{
  "num_key_value_heads": 6,
  "head_dim": 32,
  "intermediate_size": 512,
  "norm": "rmsnorm",
  "rope_theta": 500000.0,
  "attn_scale": 0.177,
  "bias": "qkv",
  "tie_word_embeddings": true,
  "learning_rate": 0.00523,
  "lr_head": 0.00515,
  "decay_fraction": 0.635,
  "max_seq_len": 1024,
  "train_tokens": 109000000
}
Each number is 500 + 50 x the weight over its row's rms, rounded and kept within 0 to 999. Layers, rows and columns count from 0. Numbers have three digits each. The size before them is the row's rms in percent of the matrix's.

# layer 5 MLP down, 192x512, rms 0.289, rows 80-101, columns 0-127
102:502517495582456609539473408532465507513541555487469520526475553495386480553498450483544442487519556497528504466586385519483594529426443513468537493451439473426525588499480427566471464469506488400507477439443445488498611422507497450514477408461490571518523427578505435468533563496487509530451545534538420591529529372527507464471460496525541448561434537409506508448452469491483541535546
107:525494482451525509418403425443495447424522448556534545486495504563483501555450579539524491555450540483487470473551493439537347485404464491489483495497449506486451480481451560583401550478480513460453547494479560463526467453541486595452506444509461475423500450520437440535550515454474465483483547523462483529496455417498517570455501503486542481470509493644529483454490480452497506497483
098:475497527526538488505555543566445468500579461473416534529551506525471510547522489468483446541457516538510480502515468473594455529431446436464617493461536480496480534467498404498559540553398577428486623448517483610448434432521504578541492441445505426518504560435538504470436504534425431457539532503516549514575523582527551450439539582485471436505480543469554470464553522564561500489487
093:521502546486523372453549483515527511453516579483419558424580609434517534475507485553565471487429526529504346522505471504434494431423514541524598581397502442469559602506498432519528542508456475596498417505444543488557494572515512433522384455582371575570482466515537453408533519452498481529491487446534565387437560572529490628525561530526530420462493460440439422459478502501490438442395
097:547513529544552538490563452506555428464438508576470488517589451575531451527470540490536438446583526462473483524476407525473408456479518498464527443430490617503458450518544565446431591360510373591483519506442477469454443435651531447533494477439536481520463541464524475485492538515448417465455487544526471542501473501491598501481485568543491521514546493487523521458539523424462412608540
103:452460500553594573458529498443406500491532471508502502514497438486481563414504467441610589489409448462546495468450618511423551491539497509438462503536489581538554557446576419615479473552507513507559510481557607594498583430488557428425474573525529528437399472431473511499483582571554489557529527453571471495544639502480584542488531491517529514442546491561458569438482425555518553471389
098:602516502525476495473515518593480535485498456530534479485482545531522451643521444486570603444513524509517429450428494526476459530427481466412491500430366462486394585487541519442451512435526476478482515419503479487479496420562499411548429475487488535565458551478571539455521586494514488535450504465438472527546486514503566479576486440466546494483586551498445519582561430409516535541565
096:456530531486503503594472494662540538490559510531473561434486478587472435407534530489566471499371500542451444443540470566465447477511525541539521474545450545528509577507493513536514575516430485426544537532490592559450520579505581505489491518521483453492585430546506466525443413599488505600426509430479601481553542495528492541484570547497485547449506440499441486504475542500553516406515
097:425490416462520510557435463457519451525442457450451509476460540546516512499595559511442553569485519446427548417430548578457499540529432567539539435505488518557518453437444560622517527469490558432471597494498512529546510584444536468483528477539407528517371463447502496452451472514505490454471551336574460458480529577494531444553461492557532535462480457529467493480543537489484525439594
094:504446498426555422529603456530492472554490495474533543432440548460583609453495526523444463496507484517439470442493577497455457527562378505496493487600502430496464525464510489407490482474564473502440469506524488480491480474512453421535576478510519500547547507541494512569503578419531592498523446534386488463457422471440517516568501531462509553582446524472598478430467471494498564539513
105:465539427502502446572559554519461475488468498543503545441426652502482476509525461544446519517534528565484531502424509496526460518537528515490490480429485525477493511437472491541461509476488478535423441499423509536477505353503410495518523547513601641535459461441552495491451444489488474487586458583452453487561559624452560541424549445570537556416495423476494556421448521583520477488476
087:485451508501564482442451542528605469542571517485487541488544548536526517518555571457515475457529466415463514478635501429604483423473468521489491512538468435582549425505412589489483457453572481524486466523546459424513420498539498502554576469472551451518510530457625446486609425486541431515559450407507533485504468357535519430478545505566570432449464591537490483504488602506548571416431
104:464526491433483491531578536468569512496510460437543477566504473466451532542581483483511523473535499493570521470515476478540536480508451606487496479572493575519489453529551491476509462484442485504491494523533462486534516473456547575523413511508532522474541464438459526628411582467463454532474495624500640538468555560531481550482442561479458548419525482586492573481493458448620502418457
091:551397601455518478471457516431567425522502521560416487527495484413537515525459487475399483311472485439413511546511525514460426479555547540487579462505507578559513510505438536536529482548437588456448489564560539513604455492490549556423512490494451519424524559494514420587416587541453503498446431509460445493597465470480519481578494456564557514486573552436510480466573470535491488465466
097:464475497447495519491517472464577565512496503449455478586480507532552603470535568459480520462583503567474524533497460467532394450611609504470523601503460531399459505472581588486541558492492454602440476486498411538566398501468474430435576517564499538471476458492551537505454460441500511521639493529504402541526515478596654580459444407511532483463522437444469388465488485513547500537442
095:543476443496468457391534441508556439568458513506413533493439440443518503448489519451421616519508571425543536585488551464429486538545539495573604560522511565397451506551532466450468468485471567407500487495557525494542548516416489474459501492424539492537474555492497530484505581431462543487451420411571497565584543551540426391569466441469426381481486500434556469588376498476515531394501
098:536576484477529509526454513457582499545526452414569565611469370626455487422531530525525480474483450464463518563522456479514547504504538464472477475502512425459588465458495560487521543531435517542561492502458463478429583543559538544471488515553572515458513448568480469537509454544403509497511472502569501548457458494445516531499633407545429420514599439515606502512421524528478532568469
104:444449573416473529574456567520498483469535413488542631422508543481586444456516551485449459430487425545462486527571529472517506432523480479551563477525493456470459503472596538464535435500435504661467456484528438592564580455496458441552488372580479473538444550556509504458524498559454532433513458470479625453565409452575484489561430608450484481451461558451493523472458528546505474534422
096:403529587450539542475452495462502459498549518478518451500572520491441552536493484499488510486495537426483403554514425529497487523548487433495445453463540486530503541580462481496489499520506479523480547543529550512416465445439457512548565563505570457526457528451521502466497584484525475634592506407472471502565416569563420523442582455421493540541539502508552517581530443479590575449532
099:471488542527552564511585577588521457437487520516589427466565526548567520537570446468519455545498490605560453448484433482488521553519519477522462417544470513471551382519495469499411544501544580528407589476472484506470517543527504517545524610470485543403501448600500552503516488497502568488544474484516474394422516477463445523496436506482412449521495417478495472426473516558510529457640
098:506570477483501483468560425450487574530498567490453506500486560533491460523419465566525571418542532573501550465586463518456479551512469420528499518479474492529517469550467445503518500468500464527457495495527507431393518476498456513512456512568504436550419598581543508493493460390455527601561518537407506488435484526418556617501418462414475486523516492499545471415624532506502562469503
106:389503512534442432375522562469567449554445516454563479488429544551478453473572541489525517588458535480491479513491494476485468498551513448465510561483513473578423471521460448351533427516438517542542592477480437480459441541500433517481434569479602551435481523544384433410585505563501519508493511489564489419420447529598422494546478481566432527509544539539498522610517431469507367475497